Weights of a small GPT-style language model, trained from scratch on English Wikipedia: 4 heads of 32, untied embeddings.
Each number is 128 + 24 x the weight over its row's rms, rounded and kept within 0 to 255. Layers, rows and columns count from 0. Numbers have three digits each. The size before them is the row's rms in percent of the matrix's.

# layer 10 MLP up, 320x128, rms 0.228, rows 282-315, columns 64-127
111:105168128166120159154142145136148167129154073112111131194149161118137133126088131107180160117116112117135148144146108132165135119111101157080129169119122111159158131119153111153134168103068121
090:085145112112137152110157148135140108147120099145092119124154129147153130190120138163160173078145152107130112104145146159142068105155128189090128166124150097159108134149173141143107127134133156
097:138118157101117114154088108138161130148120119149109102115146137117137141138138123133157121112152177149144135112098102107132142141116104112134133151173127137130128134145123102135131134192155121
109:160113192113124150081126122126165109114128133102109137125111114140154116107087091120105077100097105160143150121096100145132148131141135150111158146126120115106125122121117127128149104127119139
113:153116103118131108147117151126196113100146100179114137119120107142143076132152150128147107180113147126131168111126137140086127130131117153147162129132099110130117085117105134070132165171097129
102:158133098137150119095112127114115137138140102103137111123079099119117148169163151146163132151115101152117113145152143129151115136170112137111154136149130141173117106130118165131118171141148064
094:132123093086099121143150126151130144115203133097147150110134129119088101116115098106084188136160116093156133077106141148101106140134131113132131119143116109199132106143130099123160128129106124
090:155145145111151082151088144166106168143109101112114076158124130129140121115092089121165113126129095142154102167154139067087138114117114112132103149114146106136128122121120118126122169086112116
104:119160144121139144140095127150123165146122108126094097166098157105174155118103133061149085079154131133104165106122136154144110122110124156113117112131174126153127126117097131142156131172150174
092:088086110115157146087126158084118113171108137129150123123118172115118167119124109121139067130078150181138133151134114106118125154140121158135115121117124083165129145119141175172087123143149097
116:147139107118130105191117119107139110148119116096125119147154109121110096145129156101076106124122143141142115107138105128128146127090181080120149136125128114139134104142134131142119120113102125
095:137117123156103140093130141084112172172103098144142116115127123115129140159124114111104121173098124110108125150113095108129116128159067115117109112162146121126135142134061145129115140124172080
104:096111083128096147091139094144069140114106138121131166136156097149120154149103117077072114114088144152150138114107097133152137116097149141120145136159106134126111132107177141114134132118156122
102:107101145142147106126172112132126133103137173162086096113099189086150159107130170119118116101167154152147139069170126113115127134090155095113132117145137121128113142093146156143152106159133089
090:135155080155121138083125146110115140134165125166138131088146123148105163158120146139173117119118111092138113112131117141127144154153184127145163145133077157170147147117102126149080151098114097
095:104120150143112107116105138119166167168138100102126135136131107099103092094128120143144139140124103134138121149116119132145100097144136056111104132114166131176113120118071133125136099105137149
094:157128114130131147115172056135125113148122153082154112131131102118116094108137117113136116121158098113126102127143120105144156169149126135156118106110169112129117151119126106144109190119097107
093:140136118124115122123139088199162095115113155102133081137115106122139116155142079141118135124099161121120152162147107096104167082161125095099123102141103105141145089100155117139165136133180117
111:161096110153094105112102188101109163151144097131125151138121154166141128153135088124130100128141168127131112108108142165118103166089135125123104119120133157163136134143141137132163154095117124
077:134147138153132078124113153126130108169148119114170142155095115121148126150104115150184108158068104123132121134097114144146105162164116139134110137090148132120120195151142115122139092123087126
089:085100156158127107170129131130134130138139141184154132116158093094153115141109118116139095143126130095106094129115105124161102165142071097109102136097140145163151101157159123125145098150102139
079:105131140118118115122120101119151143116124147142096144118119125171107156105143148116111096135095125128131186111095116130104144097085123132098124145108141108096137153140124158138134084130074098
101:141139122098090164122128082135155138147128120129142123172161126132169133129123108141115107102172123119097165136110109105122130144167132106150120140116154140047136099124116073129160125097094161
103:161121101167156178085118144100119140109123102132154097137150117148149109127111119147108137160084130164149116121144119153158167150089135132135138173115079141131129144133157140132122111158145122
094:120135138105154105126136160118127134142133165108137099100124097147117101136119129110117179145165140150111138112092150139102152141163131098109155099147110069144149112090137116147129139131112167
100:120133140189128133114081099130128099114114141148102145121132143124148064129075140107134129131136131142122133148126111115164115144130133139168125107056119152156143115103138168118161140107159131
107:105133193105122144113092104145142132119128120139140113134134118103123098116138135132140142052111090141148107108145111139127140133115165117132158096121146152134092110131132105118141126105077132
100:130158085133075139136049157126113149141100129133170110123144130139142108114126142130092112142116101123119103103166120147104106183175105116140124118105118123122147105128121112106083112164124143
110:101153081141167119103139135089099129164149139114137126146118147151145103156159141162114152122117097078120112139143114156146106108117129187099117143168163126136086138136147158122107075118131114
090:175113134122103133087139112122124183133150151126119189065128132134105114125134126108119128137104138129140140149123147159160119118124109116115134097135103126161149107171103152121133094137134118
106:126124104175134137168095113083104109111120133098107094127105133141101194154142114149131138142092111125126125113135149130092103112175142125157140126083135118097118096126122108113113132139124166
100:137113105113125104147154076114150125102092111150159101106104158161128149138149111114138119085138127097128153120143124103114088176120121140129097107109126127174115127114096157095103110145084162
110:106132106138123113163159145094094151125144138108095137142134125107147121141128133126133092104103114140144130125124177138084110113133119146105120146091175149206162139104148179122098140114136148
098:094122148109111126092119080200069139119118099142133134088103121133101148128137136143136129139083164150144118134085165146110146125153129101119157132141143162149168097128130107144100097129100149
# layer 10 MLP down (transposed), 320x128, rms 0.212, rows 282-314, columns 64-127
118:110166176126114119130088124130146088155117129114118150164149083113165116145123119092143139107139125084160202158160158139154134143124104116132165122141140167098123110130115125131127109144126115
059:136135144106156114139140100134164157133115139149153161122142114145130161186136126171124182154121099120098126119102108160170146087086103149141121165160185144126101166124126117071131136106103127
091:133171140101120134095137119138135104113142108127085099084123142142123134094143087103143090134112138133122165102161140129078125113150194094082156126124099141112181095147128169170117151162164122
113:134096142138095117084180145146113110144135141142152144119107108125134130127087143155113093122126136140160101132153122141141157099159152100106165131154127135153113174097131125163132088121105174
115:155097122101156163177132116103127127168128121074145146140129126132121144084130155129148156109111135157140110119173134124146079156142124139098128149128128108120122077118098124056125133104151141
105:135149116132131136108132130126148120140117094097150133119116121124116133131185088110137139080089136139103141112101102134146154115127107071078130182148112109126115126146093115135134123116143163
097:090121114149090166125112148121062078145140108149097133116156131177142110166109103117123174098140100107138138085084153070115148124114088144123126124114113120118123143156124136120082093168115113
084:134122128123126156107085168126119115147127100138137130173071103153170125132111114157130131138148102110098109122100133111094164099110159141127122142120150140130141141116084128127129124100110116
103:129135141143142150104139116116120059157160150160130144139140140127105153168115089145132095119138159163111122140098122111105176150137132131144101140108098117138131171137120111127094127152116152
094:166136109117126140109103148175153104124166137101116100116129117123173125115160091142096120120139118132114119112106096170140125151141118155109133151121147135109119160162109143130143142108060145
127:168155162149110124143114130100093111087108108110148173118112090120108135105119131175109115143111121164100139139147095164117113129130129105132133184122144109199138171097109141097126136164130167
103:095129136126166101123118126123132111080175086143110157150132157138105090126120131166126133093117147100093157142181095129115066098078120141117143147103111139095126160136196146130154152149135104
109:121082112121136152153133157136127088134113156097104131167126106088120190140111113105125137101103134140105110115093085149125084093112102137128108125114157123120097123125087109106131133128140186
103:115130105148117104083119118146174131098091145111102100143126145130132136179135132097120171099154106091159111101102166122129146071132122163143124140113123181108113143116154125127101104146142139
107:112108114150126170146114142104146156067138139155140087147133074097094122102140115159112129139142139133162092154124150141146142145080118131130142131157111122163091125108127142161102143146145132
098:146108152099148151115136124112130194103107129120132099128102144124085147091126132090157077115137130088117075164168073165133106131121123092132081130136096131149127127131175117154150107162143143
106:138095115169135123127124114161131141114132113101153148142123127122113131058139118147117128116155097136113156173134152117142121187144132138122102128119119104088127097134129150167119139088154130
089:116106151125140096099137118175155136118134154124147107124103168131172113125144139108117173107135130092109101136129149152147128161141108086118125138130151129057130137098116150096132122099124094
117:122147114150128128131101122120147155139133151139086077145095144125111145093121152116110127124145155114132086118108134126117133118128069142143131103141106122115126104163110124103094128119080124
080:139133114109133143077105146109123079152127078107117114172100107175131119097124111147122146150124156102114102074129146129101091136156135112102120153150132141150113145137092165132085121096148162
095:151132133124101145125139146103158140124130153114140147163076123144125125112144121129138146123172118147102117069139101105127088128139144129156144105145083132170134101114191118150091121114125078
058:158153129149083143075104127124129085105134107103113130109120104090126097115118145138194114091107148125125094106174137099084109138174130092127145112107112126137090076122134108151116091112128153
103:125124136131133127129116144146117125161154164099111140154136144123096107165095135119136127120151134100114148142167126152094112136150140055146139098152157093097136111116154116120117096151184104
104:117151124096109131098118116172126164112092097122101157126144109133157131085156098137113138174104088148193174144099164146119150124168130132145101114104076118191146129139106102140150167129097147
086:097109135119122103129137138143177126128145125130148118118162150146146114141114137123113121153160106077127169115128113138134120148109101099114159127102170122088127137130120127080106150103117103
104:158158093148082116119099136130112178125142121168120128127132187146159122136148076121122062102140142093102153115098137165112154142136119109148112109095158136176116151110117130159135128069138138
105:118118140100179144072116093134132103118124139093120113151147137070118134115141134136147144125120136166083129121121115154107123118137147137127119134189104136139097164160099108126091147134063167
105:130160153136135119100103127121107155149092105150113098130106108140068108168099116132135131155119148145130076130089144110130156105090111117115127132139129145158146097129118117130108120135095097
087:127115108126110166126136142082120118138139126131109111083081128143157104142127134121149127161149113110124102099150149111139125120158118149140133137126107083142113158117168133073139104145099143
089:146158160143120124142163099151162163129140160129134154155135154128144127134171105135163145121129132138143101134170129105131169131170180111145121079123125127164144134134150114137176137147156174
109:118130158119144139099133097107128163082149079131112140113127080111138130111130150103104119113112113111094127120140162097120109160122114146136137124136117122112120105130156173173147145117108189
099:138070085126163136158129113119130117098143113154132099135135112170196175144104065114111135105161126105107161110138090108078103129096119111134108125126161160114093121147111163117142096099109120
107:116142098160126138154105111124173137173152143130170103068130140152141103207125118170118113151097138091142141110098124127143169138103109159137122140104154134085150119162136137159119136088136131
# layer 10 MLP gate, 320x128, rms 0.222, rows 283-315, columns 64-127
079:116156110151123126140110122104125133110163183072142148134065143101176115115135112145095125134085111121109113099152132131130150090086100157153091129140124117139130138111130123090149102131105110
077:094154118118135139128164089153137117137106124121172127113116106166093127161167142101117135129129086146175100144147144146121130133131145169104117120116153094113081128132127146110087110114129139
107:151079123126158114131136119105184124160118133134142116128120115155146130106143120118140089100086136128130078181174092113125133085142097167134085141173117093156101143141073107134124155113134145
104:158096105113143093134114113126148143107168113135124087147097120155140101150196134102132148181143097115118144124128092150141082142103106139105137144163141154121142116131109160109093163126094120
109:145171081141125168122150122088126119158137123151116089097140151114152148111169115128106091135126119129163116114176080152075157138109112160135133151108143162092110096102128142137101178137170164
089:127123117120098099131131144131144083152139144156106142131098131086106147115101140121137126123081124147124091117159105152135124112137132137179133092106106060103154145113113102153141112138116167
069:161122150135146086134086162156102136128135101139137098160126161177132125121129096118133110149130085124110106161121132062092139147143128107148088134096139099099116133154126070135122143067111122
104:108107141142133086137147151105114162146136099102160118088109124143147105120145154177092168164127147071121121157132131142166157133137171120154144140115090147138128141098149123138058154138140151
090:123085125162192129094154168108127115095156087098142137120127122100114196121137128122138139124093146110130146137135084122096143148122125140107118121134157107122129126139138128119159103156095115
117:119142100141115113114142119139097111130146121134138084086132107150178161120129143122133170149126095092080136114129147114133150130129113108126159107136141171124182157117134126077132113161148142
085:105133134140123114115115154107153140091153124166157177115127107122138107184138150153116152114131100134136101138145150137144125106134134134137159099110102114118164138137200138094125121141126170
112:152137136134114118092141097107139134152133119128142131121088137128124077127150105136150148137140102112147171117120109158149132087074171139124144162101192117149116167129119107113130102121096123
112:167134119138121116093143139131113176121122115118116115088126131171123115120087139095106108153144105170102133105122121125144139196058141107124107171127129156131104094128166133130125080102119105
094:136130104152175113121092160100127186135162107117137129113156072127133132167157146110164116109106128118119107115099143167144114107103208141108143126102098106142127119174142089110135125129148154
096:142131124152102100123142088129119103148115143178100109145161121129222153120108128132124127128113102136148152134090097141141124142099129155122140116149119148093129166160138130172158154160139145
100:155138118164138119100159128076146157144119098150078119133102126153152151154116083137157093124129128132117131169110153149130126130126146131112098156142123116126126147146129134133065158141126090
089:138090122144110101119118134097142105142159138096107146144142123133130146168105139127163070190133150084145130143161124120125134118107129151157114146150185118138121142097124108154149101103143112
113:090127142162099146084126166111097122115127160122139137117117137141135127117128153111103147124104126097136132064103135135129155162119136145137120104113123176157095109123143161138139102111158125
069:128181133117141137098053096116111150095126105133146132129119157143061117144176117071182101097163148151113133143149123082144127109137117074167108115133113131111110121123136129132135143138172139
097:185077123141157111092145115089095153131109131112100148138146107122079167138147145124099161125072114151107145110131120145093142087107123124151146148152081107156138115137102122155144141128207120
071:163137159092142140157131141144143109101126173149166135115135128121110163059165110141096070103139060161152137152149090113122158110099135109140111122153138118115156129164164125099106105113128077
103:126133108146092097082106148107129122139149129132073127159100124132123162105147152136056114119101164112133118124092120171137124121107113147095154120123110164120112121130129150109160134114144132
103:179140117141129131116120103150124170095084112131127108131112105116145143129125099145081138189157139174144119112110110123112158159145103128134122109137110111164170140075093134155104154081100092
091:117113134152117090133135139079144130110153096112134108135117143149109116123125158173123163142170159113127112121131109134109155189141153095110129101143127088136151151116094096115123109103126115
089:156133092111128139114112115058141122101186100103064087102138118128150096158118154115087157123137127103106086149150149159100129123121139158128117113105107092133105116129114104132083128115069113
101:128116096109114145120141142116121127099146113111123146146080149131142114125143177110134138120156105131150115136117162155143146119125156151106113114133083135091161120101171131142070104139118138
104:144061090143131121124102116154145153135170137107105143138151113160121138155157122114121103131142166108162176113169136139138126107147152103160079112160096146131178142100158117128068089124130135
098:080110108090154120126143122110103124118146133106104125095106165137144129158146148145082158121128079108132118149141124147134134093119099129117126136115145088110082177099155129106123059133132154
086:131158117113169144151120128120136116103097150157145081168158144150165137128155130120130107126082107173137093135169149100095116126082130129090117107141095118097109148100099114110129143087147111
116:129128102146146135148131125156170089135123112130164158189110166123096137145143151162119158171127124143167149123103095110091168167117125120139088112109139107092132124124144108146136121153131148
095:122105093107137145145115117095130106126135121176124127118115146147140150153145105156140140129127121077101175118149127143103126133141080116129146100089084168152151146094075137102155089154114140
117:135111170114156101110036111095119145122126085130107125154129135103113079144137125164122112157128116123130152157088115146099140154123102138101087112135125141130116101119126133131097135113101132
105:104126131146107127138129144091106120137124167132106127126153073143120088125085144119083177124125137110113173089105157095122137133129097119152158133118134133130111118135183103168123134123135132